config.toml
num_hidden_layers = 15
hidden_size = 160
num_attention_heads = 2
num_key_value_heads = 2
head_dim = 64
intermediate_size = 640
vocab_size = 953
hidden_act = "squared_relu"
norm = "rmsnorm"
norm_place = "pre"
norm_eps = 1e-05
positions = "rope"
rope_theta = 42200.0
rope_fraction = 1.0
qk_norm = true
attn_scale = 0.181
bias = "none"
tie_word_embeddings = true
parallel_block = false
extras = ["paired heads", "gated attention", "exclusive self-attention", "value embeddings", "hashed n-gram embeddings", "short convolutions", "an embedding shortcut", "skips across layers", "capped logits"]
init = "uniform"
init_std_qkv = 0.039
init_std_o = 0.0
init_std_up = 0.039
init_std_down = 0.0
optimizer = "muon_variant"
learning_rate = 0.00519
lr_mult_o = 0.882
lr_mult_down = 2.0
beta1 = 0.95
lr_head = 0.0112
warmup_steps = 0
schedule = "wsd"
decay_fraction = 1.0
decay_shape = "pow"
final_lr_fraction = 0.05
batch_tokens = [8192, 16384, 24576]
max_seq_len = 256
doc_mask = true
train_tokens = 212800000
max_steps = 14336
dataset = "wikipedia_en"
Each number is 128 + 32 x the weight over its row's rms, rounded and kept within 0 to 255. Layers, rows and columns count from 0. Numbers have three digits each. The size before them is the row's rms in percent of the matrix's.

# layer 11 MLP down (transposed), 640x160, rms 0.159, rows 3-89, columns 0-79
112:160174124091111138137128123123128121148130105108169110125075104043143184139058140091123152195213122109097110182120138127183125132097103147094118106098123154184103114136081146133147151131119125126180108160161164162106153081127095080154129147
104:172154120109116149141175170101160117143078130102138160075160164178182162155085138112103170056110083136075125126170127142105144066116116104101169150163120159122175095141185189128095146152147138111126095135138112127056137129122028166097166132
107:159144109129118154143159159146128104146090101153170126146185136155095180116134122134211168171076118098121121148139072126103111184070107129159144158137068129125210137126097092102136115159068071168115111126120179132075195160139213136105156188
096:140134141205105145114111124153119085145130102255111133141139090102167152107160150183138127180112109124123139128110130099132125182131197087134130075162120091183151115156154181098120060125145118157105150078137125084124102119122141117158170110
104:107114096175106131124137147180108156132110124140141128123174121090110146162087203154147085159124119131096129152136159086190166145098134178060104122081180102115152102163141203027086188129093092182073100104120099134211142147162156126167120136
116:145181088191151121133106119143135133110100097114169098100087145193066134125141137113132129130058171131121101199170172172159187077094122146118123188182096159105093150124097104071098165118150155133129073164187107073123116047117128134080122149
103:130131069166105102130127052093110087171098109163147123103118115085067124114186139150076146073169164116162159137171154126110156106090111100157093173119124188071126126123082163182107149082053079093135110134131055124151171115117135096190132158
102:089075102223115100164150144111185138158149139119102113099156119071130105124090144182147165175108072193118119123162212104103076135178091082088106095105148192138092091129103095151097150125145135188164159104098122110167104127090151112098105117
097:090178171160187110049139058178121125136097088111130197094095124161133080099074150123105137129130147136160149168081085109116119140159204077074122162110176095113153124119119119138097128141139061143140150166103114183129140136141150164134087047
094:168156159096124118146080119099113091117119076166130143144111113144163115147159121126171090141170176021131093120172108131114131097143170128162163112046160146132103076089095125080098142149111159160108105141119144092146087132135143151098135180
095:122175126151159161136121141076053132069122112135068186129100141172096140035105172105128120097122122163144126162103190103114175149126126079127135140160151101101200210179093142117169184156121122110122145176109121153152156147139182128170106133
103:102150126123121111131093049095110156080139104177160167084168138138159131112158190117100094156127107131067155159090147115118179136158089137136121129123085144156154104157091189170120090091112078145098089086167153113172091193142123092157160117
092:090085107070147084174124109084112135156122118178137165088163171119150131147154155085145112133132108139153147178188190125120129144113114120080131149105151122092158132126106169074092117145150075178106042179124087132134180157131064144144108113
099:122167082147158079131137187157106163073167108134152118055121157142076125129188033103183124094163157120130068158109092128129119112122102146097116109148127078111169097144168185160084141122137100136132145152142121094149095122159145123104169117
106:104133179087089099146102128144141151189119089128104100147167149135158148117209153088115122142150143076102113085170101154112123145098166169177153117193138104119145163098045120113168136125108111131124139130130146204101079113125149127136149145
093:160108130118114119132144101093176200128094142248144073156095187138112146143113151131163121127218160091107121103111114109115142139131092085189088122140111122122177056156142081125130169166158132125086096192137073108106077112104159079146150147
096:129150117123135130076188176112132153122156134109093105092108124043091145133197146137133115132184120137072089164134107146126137103063166214162145140081169171191144094156109122113139179093140195089118119135181111105130144113146118119122078149
093:171089095081157141109169186104111105116150129169126138135115154118094155151104113106165133113209128083069151117121101137094076064163096151129108182131156160110074120162072092104127083161133123133144195097158107094087067091211156115068086171
099:143114143121134157134173123136093146130085138156116106111152037065121116078146157196122100118221174156172091184110151084118095084125095102138134071132144160107113112166118141111080136184137118107157194162182149152115107117127195098172194108
095:112208113158131134093120089132132136114090067101129154054070137129093113088209087100058133109128131124100163124068135144080113109127102110148097061117097128118078117154125142163109124163170138157144130159114127104140126120087116172136130152
105:121161112186130122152081103143143098143098188122152086164132118180137097162157083181087130096157137063073116143147171135085087190173127124194143121148120182140071159118109122140163116094144108178101159082089114153152086096138203125204146092
095:074136125059091113167133077079104135197105143237136137133154118163157159146127079124066110148215082120079129159115140150151128087152085117130141159085112130112133118127082131094103106075123136118117130138070142168123166131114138147150099142
105:204144127149128139139136125114121110136091154141120160126148092215091099070108133140166154130128068147127157146156120113122096108051121144098106118126130131176100167141146120163161168123118079110126059102135131100104200131139032092092133100
101:109104081166175138085117135170083195155071070129149156100130123107114119138097104159137146104159131093141148065154183113099159128109183106173086093114209188113176125152179082062113133084131160130190179112126133158102111116093136121184195144
096:050170104132115126123106129115109066145103147081132119142126128154122134144163121158139120148203133077178067148160118142142123142125109132076104138111179119165140111122094115144122136167073151105106116129122130118034153144108134153158062138
105:155138083113157128069067086121055148165151117089111195126138105156091156113160104150108074155124130154119066070130160159073138168129139135055057127176177193086073139119127128112141138130116173168167145143135112117116155097086144152111093115
103:145160118125127152166176095111197159122118164177124136125108118118158150142124117122186094159143115071132130121083107168093113148110079129099125098148162101146152172133120175147112095092140157080144167117075178166166143190134110135122081069
097:169110119159121131124121138106112178114173121114166102128116140147103145135133143101157162140205120136136064052142115111147113063101066133188166163106099109137145141126121116156113170174145067110111170187131139164188156149106093155077163141
104:183160173204119205148107144141156166138130119113171124117131163140128197033146148150139146134074167133129088109133188137142127116145103110154128144115137132119137121116093087152180133120153173154103127135144067171133110085131162148111098123
098:032108090096116110154128159143151107146116106128141098099149169133116057142146113115136147104158170103133138146130151132101147116147152160153114083061114157116089119113167178161164153062168115165147130126135129143083150141090138086139144187
097:186135156110120120086087130127087079103075111212109162104141112174145160159119180095116138162133092173134133110119071086135094169119169182125092115106143081066124106103134094109080139124091157118082181121115158117172118108142156165093115109
099:130125178136131212138133148092203110127136113124181128137167074166085094121158146137132090150083144077100167134125093156160141173153078113085127135053172118122123146156117194103085049095142080133133163105132124139129154119150174108156136138
098:125154127144104150078095070093085087105143168160117217116131161141154147130137109099189126147098154180100114136114155092137084071122163106120132077148108182127153073144100126166142119184149152079122161154139149147117124128147123094212130060
101:135224127073118128090121088132142135118139184163121134149128116115107068107091112170108175160217105107218089122149152119107099209109134074116142127157088141150142197123132073147115094096108187097144071098100133129177165164119155116103122182
090:124066171111180074088075147144120203117094160255150137141145134058154089191041145145153108073104133144185158118167148154110133140085138134120110151138118151119114155166129083099145124202124142132139128158200134138156156106124070085087117147
104:049173119129081102136183177102147129155150119137209121093081117199135131115114161141160096103133124132117142126136084152137122094118148119090131175122181122145134060095175103149148101153074158150140139145152119124111193127056123171135080171
099:161148117139124139117109135126087146188171126101130097113086122107155155148171095101099085113184089137145092074154112069111124200094094131146106087148131138098109148131118166128154168095092115112155107157121147163113110151159199205123123117
088:118138124120126159090101132123140065169127162255156081148132125163156118101164189101132109151212127157152143147126088129161147158099145139119164163145090137163156152122096124110133125128152147085110168119080130095125102143133175156099143049
096:143116127160136146047104172113121101075130169084148088086183158162169126163118126128186160170233186174119108169195111097140107134101127145145125091084163172140144158160149144094141157186084104118071163148111118149078094117152103131126096104
102:177079159110152115109144179128121109112096082115139120088068108096128132146153187137098149132161126128146094132142085122113116086111141093124134093091053049131166213128130120120095122170124128111123090117122117132173166152114108165105094131
100:112130146184118192144203129094156118129085133163081139081107127150067114077171143139130120087135109115169106160100082081135115146134111066168146132115078182153093135154074119121085136127169188137132121152157134188149184119062135134195174123
104:145113111113113128145139071078144092110094094103152075189033156161116123093137137156157158155090178165174061171158157110105147119095119113107160087132115102099149095105143160127196148146119160115122124104185110177172058093120173125142155183
108:105116079048155101100094112109091115104121129190119159091145134158086164133094178128188067122166117122115118102165120133060102097108085071150083138159092130103074113091161141102077093152112150121177154100148128150135066112112162103143157079
097:141172141052154153137105193151094137077098009219101178176106135093097118131115155078090153137066100126179107156143133150080125144097113120131143116167102142121108148086169147112137102132118089105134137146122049130114201112169130104119169103
095:084156142141115131126120130107087110093135167191099158130152122149143096119150079122112107066171122107111146142122084126176150108136091114172168073123131115145186124045155115163113112141100102128149173106032084143148090106113130197097177163
101:124125109146106147123139092148123153149125143113111159131117093104165113074106169151173062163164150098105071146174157168111143154136179100145150117142120030142183114101146183097175134107074144074164109096097158092159134199187113063149105120
113:160160150111176092118109117149145100127144122140135107151141123160173111129135155153154105144178166115100134181169207119094145156128146137130068088126108153197120129110065092152140080133100155164120186155119137220110116109150054104181109107
097:150122128151096174118161172091096168076083154140156140133036185133121182097167129098138122155114105120091097187117141116156130117145098125189133224150130081093139126168162123151115191061120159149108196151120095141179168128152092099112061122
111:120120141142086160130174096126061108147123081138134168125110070150131099150164104107144128186036163122167216144144105075154163148122102116110167127175129195148104131123139106119143075084140092121140167136143150081094099091104150059139193106
103:102122133139136128121132147192128087066107102165196160119113160090054151111111145140158140134128182097115153109139097097122160192098159110126105126122099147208121027180155079153100124140143103065122179084132113085166133116071122049131110104
097:185110120090161093075093156138134111111147157191150149180117160074146150130182077127183129139166193119140121162103109106114161083113069134102114133141168141147103138057114143127115129164125131119055193124124113151116226141154158116177122159
099:150108165123076158104165111100098090105127103109145136133169140183174161106177109163094120133148182121135171140125145124163121167095105172164120153162113164141086156112105105143064119116102147128100091143104164091128172165103155103122120124
098:153143138164115095172146187139116134157077114234088181168088180078148215120113096095121113126176163150117128113125124095123106117122119089161142179128108141154130100115163153176126092169131085167166092128141092133089142161120128124132151125
093:135107105133126158134146105165158087127140152231073165094101133188128078139100137063129067115148114147115132145126110181084183109163116139088126124116173121141145139125149086112085133123146136131157152123148135102148178130124135159141151124
087:131117141150125121124168146083178128131104105255141109128106092151157112129143145062149092104147098146182090100096145131120099103125111109194108121069102114100115106145091177139139161151182118142125157092134130122130117096165153138166213117
103:151101095130106099169161167116235134109200153164124078106145116180069133134109067088106085089143126163127092182172100097085149139144137105161147110126139143165242117127192137115182171134144125134175150116099162112138139117120139127193068158
100:135098192144096067101131175098178125105150089100124130113163132191093170147127097098164116081147101160142185150181137141196162142105130158144105150107111152107162148170196127105081119180120128126108186117121100153088128125108084160084129103
101:164144143142178130104108152103136095120145086203146125152107115144198145153110164171139122156138127117186110059176126116119095192114082113041111197147103165185126138120102082141110182146110154128097121160116162144095152058095121154099104134
106:120119176134075158138126151068101065107148131151060164111168155073177136075101104081158071124117135147205090101110137180197171129081123190096132152118141120158147148145114112139134124169200177105128149111143130155107130128105116134142145150
093:163098106129107080214086120109109164126120114150085189169158142100153111147119072161136135189144108146100168140134159114113052094113136154116149102180111108122115123169127159131180145078044108133179129109143144120080170119124117163061125153
096:124171160135154113120107100092094111085159131148146112124135160184106126130081103089138159129082119103194115116113127108100139120156099144184132159095131134174094121149131114067118103144148099136055165142157168083149123172145106079136128157
096:120111104152151100087129088125170072108140150134092077128159121121123194160140041127165051178161111160204114130129121098110143112161145132113063071102102090181109181145083100120163149117143145137145083162116130172095171123078120140073173079
095:143099169122113102089124175215136126077122150164072118066083087153114118135161113144170136116255103129156169136137032073110124084110119117101131112147174089098112097115149125069082151171139167094151078146152156138157104152118135198115135127
097:137170183097127108114040088152151062115104135102122120141098122148140104198117142096139127219180104147127161150125159119136132163134122149078046136110099109099155119130185085100131131086114135079153115108166128124162126196135153134152140140
098:145132111166159140110133110132102097146112137153101136106117105082052132158184084082085134169129158107068167121086136157157099151087093141105112099158102149098143105123104119119108097095158167121118100118124114092130096150168191116178048122
099:183146160123148127105155111115086146147157156184060156148145087093103143081189128162153160156208122078093111111163179108154100148070118085109109097072148152156141119134088144141177172135154110107139067164156199140142161151144193144105140118
100:145148104118102128175147142134106103042095191177132137175147125189153139155114132139127025134161148152103154144172087096042093119101105119137122185086136115106125140066107133105173131118098131047153179126127134149112083110148139183106103114
104:158145137164106137127144130155120185143071118037098138129072102201137069054116159117131081117166135114122065160170145126126146145086154118160112092073121123131063107112112084081136097104133102175086043156162096109102103204125116115147162193
097:217134190107096142122127130155133104163086158147131122139115086223125129091150126196091122109126102117102106141192142119155126140106125146162173123163109160135183112134096119098088122143168182176092094122126162159143150098150161103146078099
100:159124082124149082144111057078116159134108134102083121162101134213170186114130057139136085120174097059202187134135066098129131182124112130144165086140144064103175170195177118155053102114177105175127112157130106157119164134134092192075121143
095:103131102143106166116111127154103158111115159142090183100156117208139109149103133144094098168162132113165150162140124111098174148141184136109135147104134190089095099138135113135132142103097184141115198091158088144180093088129079065103092118
081:141106164111151106105155124126136138141097160245140128129147128127076119142175115168154189095166140143154125105134125113132116160120138118120056110105128109156127167145116142170174159167106132137087147099165071096130112127143100077117116153
083:124118171105158134103147134065113084155140094193100083153107086166157112062168182110130159086209149129178069103150133103151175140147150165163103111114090126137141177165112119141141144110145116119130255141144161129146119088154150113134061144
107:136134159069119142138183183107128143088147110098092144152107141161115119078126161158108150100172139125117101113126097129148128156148139106174160171155136062138053140153120184077116106098094093156140129179109136067145130113115152135125117204
109:154154120142160113124125095139099113189155107133071106166140104128102129149142184151077153152046144153166079145158125088153109140112152165138087119123080068130144096110155119117120158158124161121037078180095064137135077103140062154120165079
107:089142149071145071082188182162148156143153155000110157130174127060115082165141182128150118158092131132135096119114139136134114090099136158154125104085154115149107078179083137184132145122141068099123180134082074124079130141110119105112197127
099:070071166160083113144142085194131087170147186163182128132154116194139110169124118205169163128172145125115065065155126100114127119076159128125124138159135153164105181154162166152139129116090114131100121106143168130157129165116134116134107161
100:193107127110103116122114093135183128067127162225100122139138159196101093138110135142107179126209088099180163145148093103115117120110145135111107141112136167127155152143105154099116151175136153142144115111156140109153104141095107113148158145
098:092081074118104146118118191151182057087170125098154157056162170135147079163147153078132086086175184104144122091086108104065135080121137114119096102154098139146075099132135116132124143064120108091107130116112092148116183181101135097117080132
096:122149104179117108143180091170126114106106130168140120161091093100133134063153125176117110092091070077066106178149145132117089095087142101100109134132101143153153131180092180072132111112141135145108063101133180119132171151137140150097087112
091:122145191111111116108133179133113061129138105198164110065135164135158165123135127130180078117159069148122120089118120111116183134049191129133140117138111149149179142148101159086148137097124088170162131093061147163158138155161084090135146073
091:131151136142103185121148116113072151125178096123103149093122146108144114135132136144096174098188162074113124104081085095199168161085137139144160122158137108165065144062137185157135160113177076137145215107130130118116083146132146120170153111
099:136112184104146056100103125161122144173121132111169164113154074143122144111106184120118130158147111133205162014142155106121104083066124158091077121126138117138092129150128117128169079153110137163097145170074137136088108130121119091107129105
101:126077103119097144121099120205117119152183117091198057125123127136111073191135091167199148127192162198109134109077076128141078205092120092127093104152121101100132145129133106134114141158140072116103134125114122086087097107104090095185098098
085:153142125116159112141143127127154122185135069156083124071137154144153156110113152134170103164095123170200144125129156088193105138183136066127151148130097086148067200148083132170126126098083185142090130156150158061135142112087149182162162188
083:098106163104141085115158087147112138109157142230105163189158090107146164111126144093122170106124171172123109114102156126155169075129108084136113139101150077125095129123114079084180070167126146120164152153166058113118158114131046157082124125
095:099185113121086140125113063066139104096159118153152110154090116172165122158073095108101128182072172103124187099129156168129146122047138125142116087179103120128167129146138117129093099129123159097147138182167147112119134202129142174089131166
# layer 11 MLP up, 640x160, rms 0.159, rows 4-89, columns 0-79
104:133126125153051128171121139123165132142112171087080165104088162145103106147137124148083150097159071130130126156147143118078078090106087152136158125181153177081170111133140127119089080155091163099148101114206116137141198142155087183109143099
103:087114088139168101123129124091149105145151103117112180112095059162160078081114146074107079107141081111141092116108141173051117147121047169133160157159218099111125189118132094105031110121096123133152084147117121096125166100130093119111126126
088:135142152183156105126110162124144117088160107146136138150154129118125148155151150090106178073129118136213069121160147109072091181221144149159108124118156133153143180159120129109187154140098119141108068118139161122130085101088084193136086104
095:060136145119047169098154141115122152139062091146095096114102110103155122126097173132143138105156169126117119118150108111116067136095137098114137165088182120104137154158152073128112181149146184121120100123185130127133154139120145126101114099
112:161165148144163157149125139180169116195172103121135159155102146130195136111138135142087203131079155048151122110168145177150162100112127126096134194076090116070118157161122171157164158138113121106183141124174142125121141137056176132119156125
104:073111144097158167077100097136215198138180124136103132186085130141092175147144163105170101095096136153113164107112161130079169122159111113113138159152131149074194192126149134149131131109118113066130137128085104140130146097121147177112146106
100:118086142136083114133109102129167133133195130149109116159132107126167160100128133075091111106104170071122137118147147109186116143123096067145196102097127094145173158138137155102121154127124156170175160095122189219166148147137159060104166102
096:081130179155125136062138053105139124133133135154116111138111124136087128074098142191110114096112144115088085099144124109125132211084148166088145173192162117129158101089124141163101170098124121142139120159152149121118149115120141103171131110
096:083133130147138134108175179130112162121140151149181141183128129145144128129181158143049149109132124150116127172133105116152115147152078103068143167111093105142123140136216087112144099063130104114132116128124071177093116131124140109089093099
090:087088117138166113118128089161130126101167105074140134140065104116171175122146133154145074101095154167130148149085182109095116136071103121151104092147139159156147201172112126114176128122135063172177129166156064147058152112140223107149140188
101:147113104150179109090099142085170129167075173148187092149109130142151112150114119135087116083091162135097167123091101089147107119155162130151071086172084121074157116131116173109186100149108098143094116183143101105136158160098131113120113141
091:078114089125148151117152092068166059156086155126146185057169140084136151172150123149130160121138112105155156107108083125104160193120149087141062127142170105115164180128136135089118057102131161103169142109068102166074135175132077119125165158
104:133105102069179144136176141148141216139158160113166113057083152158042086153099110099155141109116077098169135108127129090077130176157098124092114042148156147120216127148145194136084088140102102137129147135110150092140081148153107148117159083
104:160130161131145173103099119176087064123152096127095097123136112138181101093187148119091134143110146085128108186146161051179110142090128130064143104160196113143152112110121161082166154102107140156156075111117106157093095096142115113144119156
088:146117146137113127156126149150174135091170073165175147057116122106127147116200117198139142086188174124131139084127112041085125156142106186185109119142101119123111152144165091122124130118127163140151099128134118147166102154082055090167180128
100:050044171129140183155132157115044156089103052094140183115121122135176187155113141121148100120143128123089092146149175183151130153126156178096175103133117159132141043187206089077115151108126119099092153193122106154155108062122104101128114121
093:127142113162125106161168110144182177113120067150085135153140125138140136134158119145125157090111138149115086123158093138134117091100088099178129130197145176157109068084099152179155088143206120146158207148136083144096193082151126217080174093
093:113189123087169126192188140149173171118172152123117122131109110152113206106141073153091147157115126162105075116091144069152069123186148136133164122081147136152125101148124156127171158116115115105109125117112135097080164169074176193092108108
101:129132071118161147155071115150159175133198157102122117120205099134163123165139198134118140117130100121127119164089147110134134132143115138088105135146145114168152150120127092071119103127153105084102144055106127105161118121124175135123207078
097:077160129113091120133135122165141151173099100101089107106113170082106153139151143082121204127142137091115135106126174081126074189123116124140070092092189150107134154111106119187155152111149146087120095121147158131178141132112082140154088144
096:158099088138139146064079110151125216165127184154121206130137148152162147086147124118079085189127094157101119110196177126185146155134146143148109082135077092157117084140131065069116157094119063130133124147145204121185091120103179169109074072
112:074094131116107137158121159105131176184090180113158145087164135095136130091112113161125107160097115146114175105131123114091081159123158041167121105150141164173062172129169153156141089141107108172127145160119156126145146089196149105116162084
095:088114143123159156089063156059182118146140096178214155143078120096202142146116090162118142092107136088107076139076115150085105095109142134123121131167144144090149097188168155092126180178101088140202155096096103084135140104157136126100150150
098:120176117130144103128061128147116117140098140112180167135148114131109147105186125207144157143122091111164116107137124096174104138119184109125158146053133096083135096106106129203120153117086157122149175090095121146124152167123108130154072144
102:133093117101129100156099123149098159111133096096102092133059122144090122089136124129141119088094091170108151135184132126144155121174138117117115127111139141100153133128154098137106079137155128103124105165136063181066110111131125110182199115
103:164148061192090105083157124152135139129147093153149138175113145125135201128147102159151114146083152102109118083109122135183103175124072160155121194098172191168203166137115124141124122041109114115123135068105128176133107209111101177188120077
091:158165097150171160126100119070055157153113125080116124147147104113145103136177184111137141069145140101099123127151146182089155165150112131200172124116132113093123179132130090107075126146092137121123095159158155091195100147144125132135112149
104:140149106160094198085104099163192163171132133128085123124115157119168104147070115174190068125114135116148125111145136117153099144160130181148132118173134103105087104125177101156109127151157169131149085088208092112141098111121105109120133159
093:097110101128091095167128132119063082092128146137123115125185098092092068095098158166133108117104151158064132080176165095162096145086136124176140169140137148094083135160138086127150144105132113161149111091099142113095135132107115145028158188
100:104124146124142230166091129059139129152215120100138174189113162117168138156091163167128159117118122162181108160157115156126158128155126160121104098119117145142154143169147121139112110149104150155138143111112091144081052114115120138156135093
096:126139152139122145114100088082099172175104104160154135125134130151141124154120120127180160127062099121154140148121055138168144147166091122080065147133186138123118152108154142137133098166083085082107093126152136124107168132132178137159128117
101:143139125111094089135086125115123103105171169097140156061168125149109104141120142149191125128122111150122086091093102095119132146163143124116166119191129190138124130094154134174118109163157141156205080157086126097097125135096104120144121115
097:061166145108071136142097095139120157095169170072152159103187115108083174102096116171146101179137090101133102130162189116130102171116086098148173093172119129172118140148128138105176199115156140105110128114132118110112104148140137148089093108
096:127137141149121113069106122078144098120055146093109120125112116056087109142124154173139131170120088131103135153138126160097067123121172130177143099127098160148097164164123102083133100144125168144133079142088169112184174121133088149103093145
100:030192106144089118159137102109089146178155150117166085151129106174153076144137139140145123079116140113070114128165119112195179120114102125124059162097103119136141117105173114174146058179054142168136119134115109096162172102070130146075095138
095:125114120092140106141162123155142102082157126086114186120120112145162173089119141116105125051110104164100072165113098116124065158120060093107057082087153149055115105143155066136110044133105112134103080171156146105098089118137145151133149134
092:117119154178119172113124125133119164086045134070178154125088154092132127178133157103139087137114179115092095074175136116067096127129147191125150076164131157130133096153161122101124098172116135149122096138095086184107145111102164042139168108
104:118129141201117205092167083130085079127085197115133118123165110111149110160125146181143108139095148130106134094210087167126130128159089075172139116129165167132160110131141141098103077159086105169101084114122115197176105129143130165117095105
101:068084133130141134166152139126074104110115131130109181172141177131154164180137155084110122148107087095154161161168169099123061119165157102067155071080096091133150146146178120061107100099083101051159124114200109086078127135161127157119122107
108:121139102120151118108101108152129171097144148116117109096138133098095063094143191150127129109075107131124051084177148116135072122159110072169165176096101083157065101147170085092048121169118185185130146160150089189134134134061177167144182143
101:124089189068123190137160103122155119148104143146110095181110121130070118129124165117138120144093146123143122097072148170111129108130147157123081055103145101122164137105211174155126141140130108104137143076177096134150160111119157122098181136
105:148162092141106192137073104106136155115060091096155100149116145101146122142132078097110191077129173126139139160144147106129157083144125075137137102078101133106177100103093156097087096083151128141175110098103171146115155082115145136175119156
093:115142098117149060175108129049109125140135119137122053142082089133111135143145151107165136169112090102146078144152151126072093136151096102076083146127130132065140113103112123143068180128105142112174088153099135176113129144134166112174111080
095:113126217163136116103113117202162126094126094135174105118102163162130117121156074166131156074136109029091159194139126169147134120186097114141131110097136102104170125129160158147078160174077161148109099099154112092114080123197112140070136128
104:120151073089102133070145127114136144153184173129100083151191151122143159137091181158123128124119075103078129137149172116119139123147074079093091144090143132126165138162118103153170153196119170125205128130106105103139029157146112146101173159
103:113114111109191104114113105156149101115120110168158147128086161116119161147126130113066104111122119064104163151142225170135117128124179150161109079218200186120117113099115107183139066090114140190135177145093164164181158117143153106178162105
096:046067024130116141111141118159130100137075136116092096117127142117166208095145077149095157083122133167052088099141128104171106145180131172131136134129145144099115077113151088081131121134109178130125124144093129095116151129146079134152156108
109:128078142122230135149136129141147096136127151149138108140146107102142113100139130129121151093093149152139139121162153140116134156132161089123165103192141099121108155099188091167118093114143182137139196075137071217149169130115129075152090137
102:075141119099086158173175122190123203109158100106155122105094172145122118111153132141200163101099100137083117165154130093098141145152147139169107094187151071144148101155100113125089097104149091067186156071126111085111163123131135132131107096
098:127182134153154096082101182117189105114114150115088124123112153062073099118158079152119153100091170090110122164138112146147128083154073147187155115167160142077129083115111148164142105128133093105091166135160135060143125141127104061083073101
097:103155140118128100167148142177151130076146125080165079156170167103148118161184156105122089121144143169061187127138144107105121187134159191140097100155160113097167093132109143088113130094134121128128079087158087184150158110182073133100085158
096:131083164062104127123144100189174057149111159157127155109114177159137152150126163168136140223107153127141131105178127120152122111089124083091156181135112108120109091142130156052122162124103127142142084141138155083102108087085142142141129142
090:163137156151138075126133099122092123107169158171118122154121128092113086163090121128092098117075113115120131145143066107115140103114120133141125132125145144141084098067162147128129181118150100022124199041145106148110164120163118089067116133
082:061134110220153144165187110131117161137089149107132103124146131119100126137139131114154131189121094123120127200126143113163126166133086132161067142135156124170123163174104118159140109164094165162116094065147196138130196092131150104141189153
113:170037081110134111162154089124175193115176131143122106130138083129065093133137095124119119132111103110150093124204138071082158147201135119120119139092130134151229102095125145081178178140174132154164078128076182108154163086168116122192086134
107:123086134128161131134153162118145130106113090112187128125116097170092106145118110142110111052113093151079134109149127054157127161144142112082154193123118151172157141181153102092092111203136115144119160087128090098157104046108106191087141140
095:136156094111110147146070166197190202077100114096163146144148085100116104145147122165137111172088142154153138097174169128093104208148165141074159167096117118140142133110124136173189149108093173074109122183135117075140194089134122128181112125
104:084154133128158145133149135161156150100124098139094147118142083151125123071166128152120167179132151161163137097151124112061125153107140092184142141142141136141190092145107141070161159235130132155178121146109130136132126111160098127115119170
090:131107118113165092124095099155164144083125141106140128138146137133135126164120091095146108071081175091109131101088135083140136076102160088104110089079185192065105147123204074111102136099137116120105078156037164156105033127182136109119133160
097:136145182102090142185124089130176148109094202123210168098143192114148098119181113117133103087076131087153075072141140145086115149154094154114155115118121077108162126125098148123149110161132090119128112155113079128119104126150114105101149172
093:143093150187122149126097109097114118070099161131129100151174133119103174182189095105168135128140120144175098064124144112164121199184095141113109092087130121191058097144078111140128100142167125100123115073142150117132169123142126156113131092
091:144099168082130141115102108133101110119092147107104110018031166175072100174090175143109039172172038125155125127120162177116060130131117124120140162146142184156106143125084115191169153121103135148145136140169107129055081065137159122110124110
100:115116169149123141140136155116074156157165148043101100155103150084119160121127151167121150090119074147127098144125114151162145027108171182110113155118130125172175109126165132136144127094098128119135178154111137129119136201131119134148131150
108:086164127147191117089128140073108144189155092117141156127160091128075113135097187133128093165101104098156158167159105174125154166074087125138092136119119170091127100104113150181152149108177027143130160107125114162132126133138144105130129125
096:147162124133157112100144121094186156158132186076131098174085089068060121119147152128123148157115177185118098142082138114146108156152121158139086109165150109123095161136141132146144166107144079159107154110011134148117185124212089119130100093
097:190141202160080140084137165119194169155133128189148150132177118174128099131103121125104151123141175147101163111150144109097149094156119122111136134174126176107103151153091146093084073166111091116173126084101084070080094146195124103122173093
101:154106175080160127076164123119120192150085140109169107162138131130051116037179142144105139122105117169167160128136148120148145134101134118164125106130126123118095103098084127141137138121104096180140125083209070136061143141127122176136125098
091:164110144098126134101133080141150087160132132162155086113112103167099143088123071097109062128153138185093159069135165092152189116197122150107170139160131166087153090099144075100130148156137130126125171108093162100110172080134053128127125147
098:156133143107160122176126148156175141136098157058175153123152068078071091196166147144188172107109151136140120082159093113084148130134129124162121164104147151108143095052180152113181136100139114155112131196137097153119057132113109099102106143
093:134097115103095156090166149069085144171179058125158136120146143154189178130151166032153126134120112091150145115103119097171183162162144093146124142149144137123115116176100081099181114090124076095100156172110153093157093128118131176126103142
092:098123130162159116057145107171130094102102164125093073087132141102131157156137065085129116144113117151061143095160143191113105079152140082122129096175167119162139135141130130111103145154090096103155151041100101154135161162106107144106115117
085:164090089188114100133141104177089124160092174111120128144133118114151151107180215139175159123156101081102066119154167113106134129125139169151125129154132178095161109103082191129074163182157123114110123080122125103089078148113180085099098122
109:075123177123102107084120116168202150142146144088129090094139116138129125150136108137124137157108121123159092072072192065122107162094202087114099131156162178087115170183109116180099155110138142155115145178121090137120130136178068077111084132
099:161118167192172114091102141156103116164108155122090175069140167126106158174122138116073163092072137133144071157116151152131156170073133176134078120146151167106120121094147115183119090127095169129155122134111108110113163107126117079177160119
097:147159092093104141051139130064136095146103039056124139122173135128105136149106135168160128117139134073141158169135140137128132183121118108162136097103133151048138092160126125107102080111120150083160096147110082161142133171121158192104142107
111:115108213108165122105191152135132124133129156079143077146163119094116093164148162174174129081103104123108094089126125116160148093130164150161140118128198117116107127114154144142155145148103089079104122120131157137173141177130150098182141162
087:136128112181173101195127129131121160122199160084095104126109070062103174143112122118099161071128182142196136108155150148127120108127119078133121148102182145117118145142075104133153087192086108187082113148100129113174132122133102172130197076
100:126164117102114138094079144149175079085148120123105115094189136172110129183150126111206112089139124140154097094132168112100137152134180076058105124169145149166114149133162131123091092173165085154136112135080072075089200216127141184110110107
096:121153148107138106120187111146133098065110140113128133177138122179134118114160124157108149093081131114155083125170156137133115065081143134112115100179070122144101087137128148149104091140072098160132086174155093074102117094101127144146196125
092:061170159140105132162108173169114062122164111113128162149122123161107057112119166173121148163101108161113101105108138173126142159096124139155116063103088139148085187142147120206133119033083129084115106145117169162116097154141107139100158086
093:101123153075136113086164151158177110125107160133134066148084150135188142118129103136136105064126128079131155154127154095131104100130145103107055132090120158147097155147113122126086130127109117121150210161124078103125085130128113110116060182
100:137150136171064126124074099112211132122127124097184112077124184173143138086140110142105179131165080159107179139135153138156158105138103124107101078169128166098083059144144146088136152141119082162153112129093154100070163119137180194138145097
096:115120163146055134183097196136157134177157159117142145146107189121169138123132144130150181135109148116111096227166097112162083123172089147130116119151146116112142112147138062100097121133196103153129172146118084076106127155159121111122106090
094:123078125082130147090157114143131123157159070119100127127115056169145135151131146106152120145093156180110129117145133104108068189158121088174135106148098100071097153153121133086139059052140135083079110167115146108130112096099114112170127140
094:092174148142159120112136168105167066117093124204103160138175095162089158161146110050106136147101125126120090108123133084140090146167149111169125167130171112142092100108101132113100112194076158083090126136126118153092191114150092126169112135
105:090128147119101125121175070135136088095128115146155126169089192116179061157106111164144134148088138085137133173115172089131092154149161114216153103156095042163177096181102175195178096149107082110135081162159116139106109197179138143077098162